Weights of a small GPT-style language model, trained from scratch on English Wikipedia.
Size: 13 layers, width 256, 2 heads of 128 (1 for keys and values), MLP 704 SwiGLU, 11.7M parameters.
Each number is 128 + 32 x the weight over the matrix's rms, rounded and kept within 0 to 255. Layers, rows and columns count from 0. Numbers have three digits each.

# layer 9 MLP gate, 704x256, rms 0.186, rows 549-648, columns 192-255
177135171137088163148202105188100080131103102098101134197141200141163161148160144128095091130157072089082148107183117125097098118125206124149158175121135135087135144146106146118107171125113116
142116118079158165102104162113117097121130161113152119135165138137108150133155110108124136128086148066165111100137128153143060145077137089134197151126098109090157135151131103110100116130109131
126134066126132158086132137144140163163106157165109107138118104136147037142075169141123128080133116076074143166073115133133121116132126088167112081095131108104116117147115118091120124160111061
133151113129149101120185102080081131170104048083205126123140119100192131164101185138175123131107103119105163175109102120091099126153180166085115124146097152122163168129075119113142121127132153
154099109078148085113103070078097150163109104112151137108127148186119135107081120087159170149095176071184128069143155159131160091068142121128126148151118110150112162118102119124166178134119128
142146156048137112108185162147098106108071152152047093147074145139140146140047171112134139109161079168139120110151167141134067093114108153122117155113109190174171111125067159130156119127176095
115103117102051142145141121126176088140191080154113149118113132115137085201161159134082109108123158152129134114139113116104144107113161134220077080140090159071144140190119095115150151125099130
186112105064128082189108084092096069163133105161148150115192139171107126130128048163165153129172168108161188064120142125149063095134152142224172167098174137170102144132149120158108141165128162
154203128158105142126066117117137206137087134114122115155084165132099173148116109074185147128126156125106126148100103155092147183190116103127171130117104056144151136147117103130143178144150131
143082139115209113148109125071141167180099149127107129151075128103148092091154098077165133123142141142183139094132113132046097117085068135184113073154127103148163140138081139143176130105138053
143075121152078166121124133117140136091165105151097105129178114118066141125143125088092076076124054142110125135134170123180114125087131131087119105082168141130109150114140100124088130121162112
167117115112117120180180107133106145190109095087074104137174127164157157124059129145114095196129119128110186146094109098136140107124138125098092132147169083141093130204099116170153107117067162
173139084087090118110150119178151142125117147145126170154117150140108117095111171156156081108103163113065128152136095085067126098121158147162125130150188105077088143189127138109123146043111108
168077089145123069121138169106067045172155138132079110119134136121096098168150093106145120110104119109118122099191052138097100091105167110133091123147127071087076076119117143086098109110152103
139153118091188126061122090077079126162168073188191110093166198103097179116104139074094132098124141119121180164142167108169109171153159134168127108162104129060145180140155128116093153186127150
130121120129122125186129115080129094154119156161097131098135204106119140155122130177088146164146091156201089083138119150144146111146137178154095116112109149125105133088175140089082099101158105
168119150091113148134143106137130136097105084111093145147209123079128116152152133142137168143103110153143114150203150108125094094172073105114166155158179142152171084098141145106151144125069174
086146076103075136116078154187116082115105112107141141136105102108178075103165093129128124155149111104085133143122141120075122124127098122169100151147144163104093112115133112148129217147105133
096172120092124119095151107148105210166164134151123148096143107163130117197108149138128090159073121090115109104113184087133110137143083103061114096131134236094188102146186126105101124140149142
134115120168131176155149091159111091074118094146162131134127161119145176132194144117193121186126144145153094110079123108068097048066183129152105129126137167211180133132064158107141180104165159
103103170107083161205149113112152098183149123103143124117145163133114140100158173145127101127143184070108193125169159140123145105140140141133071178202144092089149130110089163108119170103160114
090158117057116092129082161105175118117154190151160114161145144111143143189134110132166120083123114084181133149162100075083117190117085175142149147093109110137128108155118138092071140136172105
136168116121141190114174044099129124128101199126137175112100102123124118113104149162127097111158089151143079117180154111077123039120141065156126120127144121185148128161148092124124170148087123
073141150129143130179094132125111162147120106103094108098146135122185127116173205132090070074128125123131104107125109136152140134114102154134139128106123127205183136141146158164078158156118118
162098143063174039052171128140177091127123127111115124111102144097141112130086130137096100158124142103119098047149106101117159099200141169118147155108079106102100073155155063069185112166163141
217101124121085112107119091130106178169131110128186136150136132205165070094138101143126153153181121100065095123185120154150132101185103152187151138164138092138158123156093115105198117142108103
122113082070101096170179160150170088204132116122154149158118144138159140109123163134055119156147074097136078128116078093165074133170144140181157183133148195099054147129134135106108144140087149
107107077104136173184075114163167147134169153084074180129090130123113103083134133156159182146071106134138173095121125151143136176109160116094083096138081098167139098092130097145091086095126146
118026122136132092161133112176122061169133092160130160142105090085181168177134072146132136100131049087171162149132062093111101158114131106153070113153099073182146103141087103185135105104173129
104102109051109150103071077147128117105163138093120114140128086093191157090109136141106137144149110132112095190140061175139124168161148092191115148135110105144164070132106103091135158110118114
115113084128069100098124162131204108122190156150130095080131144145082097153114145140131140097196077149109100091160107151103069121085142137134162124176132112127071175092082153157072156126198128
149068185133111164158150130137116083101072088078083075135196118136104153133128101098093094170163107140126060109110064083194101115069136135129129146157110160120091149167124112155092110201069156
144161085089189142127147132068076133136080090094123178092188098098076141120149093109109074085144069177123193117093093136135089118143202133163178097147145075200146093173098104148126164071159149
146175092100143162118187169117170155120125089138109110123166141074084147129153135153123130119172144120130133114156085147103134094111076112158138139144104164150086130099091159054137101108157142
125136107083106144167114158100126180158091131061157106103148148143103140142117136132132074186125103156137138115153112170130131163149161134134143125147123074111160099056098097136117174113121137
184131109150102176161159086200143088202117150146156126128093091103156101116166066153123191102069086129115169167109152153130082132129134129141111131146162145130080109173136116150161169096103107
152184200100123107074122121129073115088108118167118151086129132109136130152130161179111158081114097125095112191093113121098088124144147118147178162131111162150139104218093131115102132147136150
122099157177087076108117114113121103114108155115109125092132115070146143132115103167138177106108108094143109102091116094163150072114109086205102109180123136100119119131110129162064173115148135
118103112180169217098099183143128092128109102097109099160128106087159174083143093180153098147138143140104116128144072125132135068124159094146114141090102125151092143152152113084076111178114087
146137147133139133144158113118092170161116127153095167101098127143130131050187183090142139128091112134154130092154158122134077137142151143097166121191168100112110159081124156168134160125165136
162137129117145088095121154138109118144087142100137128092183078127166128117119063166104165166157183096151194122119109101224177132120109091120146072131137074101079150130128082120117123143153196
139122162067079121112127134143176135061086122156174146094100101085125119126164122153133099155108154121128158094157210132153082141167136117144130144075216134138133112118129133111136187157179153
136162128093161107100165079163055180115079165159156112164168138104168065085131174143141144112138121169117161130129134158144144170097167119073107081198157156130181136150148088152099162220161144
141115141125125126111097116168159209136126160161171109183061086157096164159104108084129149066112186113121124225155131062095160124132179157138140156160099115130157121142166144147119144149159118
144057080127112108133127109188130104181136135122226081118188078130099213084020100160139113097116159140119117139036180133122069037132125166116141128151094166153105134158133095067135155121151098
153160131064163143160155101085075104128079113109179114116140129122120134141158090141093117105083173145093107204062185127110154179174124086119117151097153145204143085117164172161161134125156112
193125115147141138105138136112111124156153112091163118138161146192171117119154156158072101094092129134147115117134131154135145072128171085146139090125147178107117135124132136142137184138146154
178156114084144106151146105125170111146122161169075061160130177171164139164108095085167187097151157140133166122170102151130084153124184111104065089130144144142085160169103175085099142136168085
151155163107100133108120112122112138121116100122092044143079175177115113086140193111152141142144168081127138122225122086080094169115114056132120153164140117109148105138139147126081160118100133
148108095105134168164116096120131166164054087174113145118153154096145132138151116108152117052060174122119102114106123144064163108133153116129121148116186122093126152080063053092134149168155128
173096142126085170128094134105133101160138122167120130127104123127171122097164133180096132162128143099176141102122169119125103178130127151143147147101153086101161084095157213127081103186145169
110144110114066115128127099084147148109215123120188134176124077123110159059111198175123077138114182207134122152141107071188162149125147101138123110099108165112131132086151147197137117104165135
090196129074129153185178060176153110123127121127146112189113141142107115124188102159120127106184134207091205139109190157089144159151165168059105091130141157103155175163125180122173108089144173
075107051102148150125143133108086148165097158127115148107125127168093081106156151142118110119115140117129152174114204161148059092089152105121125145147118124108151161085187079086102160065180107
112165163115125112153138186114095174159078160140112128150172130112124122133098111071096090117035144112097148170127123047178112141161174149171097082090118180140182158136118153215125080176110076
124141103115125096163124098098119128105104059044106107125127134137113115095105152161204171114086207147145148087100144143135102122112139112125135071128143124156118107122142136149062148171116136
086135124091196128137115123130161125118110223172172124196105133121143172087141111139105142131181163139117111134195179153134070092085147136145090154096155106133122197129089093153186135144146130
120109133130098082152077108150116157135059143140110081141137113147155131152069210142034085113138110103128179092120174120128136091181096108172070115133160159110103154116126104120144091153137147
097099074112113124074051091095149118110139147115097095125036095100145183101132135134160113140185069120147158129166137102155159140162092180161141132102153095165124156130212111121107137181104051
140132126142082098204057196075110143133145125225086109151137119156122157130064123086143055081130149168127117161116099049078111122112087136151093153107128156140073137206107122146110072130092180
089063167102163137130104128117110096139107085087096090119129117169130129094124149155129144122135124096116109094123099059148121112070125125191096067180154158147157128153127136119119074110149156
181095122089148146112161109141083138098146149125106125152124123128154109147156161121130177148132168148129184097181110115136118132110161123133100075131119126159127201167193151155125182111066125
182167166092102121089105120089071204130126117142080115216045155146129171152151231138095145111162116108161166159159122103124133079102135153111128061066081099117115175114127118108063200128103150
169176103153121154089142099185109180084112110156173115145107087102188193104104137089140132109127071178117102095103112159132111116153157089099152138120111174135179130083114108134127147170087160
117153100125141178122138152122133102127108159123117097150130119089075109061088130135144103157166099106123204097099144177065107095063128160103117110111110096149192092116089145152140184116143094
156146137108123159059123110086141129101134192121113094115121158039089081145166126157124137142098124137086138134095109139123138105141164147163134142141115131105128094175114094083145103074152139
116115140095185149167093150143122134141164166075113115171083077169173107134097168118128105120101088053116128144136087070122112179166144060094134143085145159136150111207125070151099126134187115
096117064091073133175133117122106117121142152104132150137114097121180119153133152153168118157125080104161098140065154095141089154080147085165119107098194130145228073173156087102121104137138149
091143156088141142148077126141146171132183107135180124102153099135140138192101123145086105093220087112057077150126173174171136152139161127106132170161132093082176101097149150109061198131121140
130058157083122191114181133138122172132121151092096092124089096161157117089152176092126139150079149150140178108177132125161137118201102101111152128131107139150188164128195116130078085122173075
134142073130140143233154165100161139152162125138106163197133186079148126116125099129129161162119159062142124090144067104150117107082187096115166073133110080152147097171149185129137132116143178
116159142100117111164124083151144131134110189159149075135104101122170151104123111151135193140172132113127132174166147139145173114146116090187112113128109085161107097172120134193140093111135197
143096122078107150124150031101183135094088129130118105106129102159158101134137141100158097135116098097125084165099112133104119169164152048202052129181097126097122110117144103147124196079158150
126117122043131094139137119126145143082138173161133165086137146103113152171150110184094113106155125136142165137174102103132194141083082145198181127100198113126109143162071134145108098137110179
130147127105115128091113179161094145141134136115139110145125157158173130155156102118215161134111143140168127133152151171186116116095152147155170133159123169115143143120140177130137142083113085
118134091132100124156137155089155143121154156117085147166139151082161121115151175170147143150164062073137111153171137126124152102133116095069134090134135129090125133086113134089091126127203105
157144122109158101103079184121168073075159117157166084190170086087082183142085184114172116160112108125159097144059132126158115126160106165121173110102131148119157104205101149148171101147122170
155162140104165124052150123146148076088116121170111094136114198088105110149123103143066149176080103078090143115081105074117173151112126179148118152132121117084128198134124099100125096106126103
116090157094149117158140137139142134178138164131128118085171120118167115144103147078138153118097142124111176154116079179144090083116164150099096149131092184186101140086151119103154147097146179
100140058091124141132116155098111107053141130075141146179119096071103133074145131198158144152150114114180185181123109164103133139128143152116134155075122129068107144130095096136067087149142136
140092096123123081154163145124139112135115134140123114153178121098129094132094109112127154093141110127083124125139116080120148115086143115156039035095142088150149105147130112129125124122105137
142113136106058145183137127119150137183096132148102131121142107143150133171132144161137112118133111106142126167160109130067077094122141144113216124071081107108144089057101083090210166175114136
140128140135038114134159163119107181120166135167157055105156123131145077119069125122162107139081152136194155147159139194170145107141134153123142140116105134077174140103099109150062178098145135
171084060030078177098121126139134117121134160145084166095094135164165103210108140090153110132176131167103140107116139090119146118146171151125150083150140052101109070108144094136134116106143136
177077091137139139146167126102167161108163154149153197173157173109155101151185122136140142112168146170090145138147108101146128128177170083097149100156197080151201089108130056057145121152125116
174144129138120150184038197172114134095116108161140137136107091142076120133109085184134127154118155100131095105175150071163145093102150168183127103170129148112114167132134095183145139145121136
124069096134042145109133136141201132200125190126157113145085071172144073120180094127132111125203101138149215172180117114079145109109137164126151155131113127122164164054082103110110145151104153
107169056075133180130112139169173106070135136134141081148082123172081106156132145099088134143168199130157111088154160077088137121159142140148115160116085137132143095147082122106097129185205070
163113094148122141195167045127067109114117103090160152141089203069121104096118107118073130084146134127143137101176160131150129139123101094127082128134140111154096111113104109151082122102123165
137078129135134134133122073106124118097118163161164119172099154181179108120086101121069122161181136158096134155123112153188147117119147137160149126156180135093110134053095161171158217086127101
109055157062118054148120095096136166144128159118110186112192142134133171167142143105050139125161147109113082144113111148140130156103132122154127145137109133103077100167135117086146100104169135
166185101070094109171129151140101152203156141135173144133108108141148107098129151113087108108108122045137168118133138128129131105157161145143127122141123148064134141139139072129137162106132173
103110176117115150120117137088068093153125149214156134101086091121084152138092105117168098114115114137092145220128152111115141141130171137178094150210142151133147158118102155133128129178121147
085162135087136121138060102108051133149145192138128079078155164175078182177188096196157117126155194112088144161126164151136150162123143161122088104159089126128130119111128122153116169136131141
138143143095139114121172112109104129117183172170123072128106111175207089099164158110085088098076143131170084068110126163169033096154182081124111153116062068200119095077128107123175161126094150
135117156132072130135121131096120110190140118097119110124116117164141126100154105206123105104113111166104112162178052073118108127173188200084098115136118183176123091166149098136154157140123134
149122103124053195100095143161131159195153198129129076113152103139199140132128143119162115117105112133108188143155179121153107110114128137170141143112165162165077132163122170174091153121079074
117127065158187132194169078172087109098168161075138108098127147192137104136112077139142102122151127163079110131163084077094139141166149179131171117119169036110179155161110213123183097130116184
150163104189152142128158143073122077090089083125169147145130150150143132124159071105104164091119094101124139081196063171142147166127167109155140113178138101102152108137118147086167155124128146
162147147072121155159090174171141083163124151136169178112121088085120088100165144112069050123124117162144131090096080078148139130090076102109126156110154033095122097122133157087169157174122107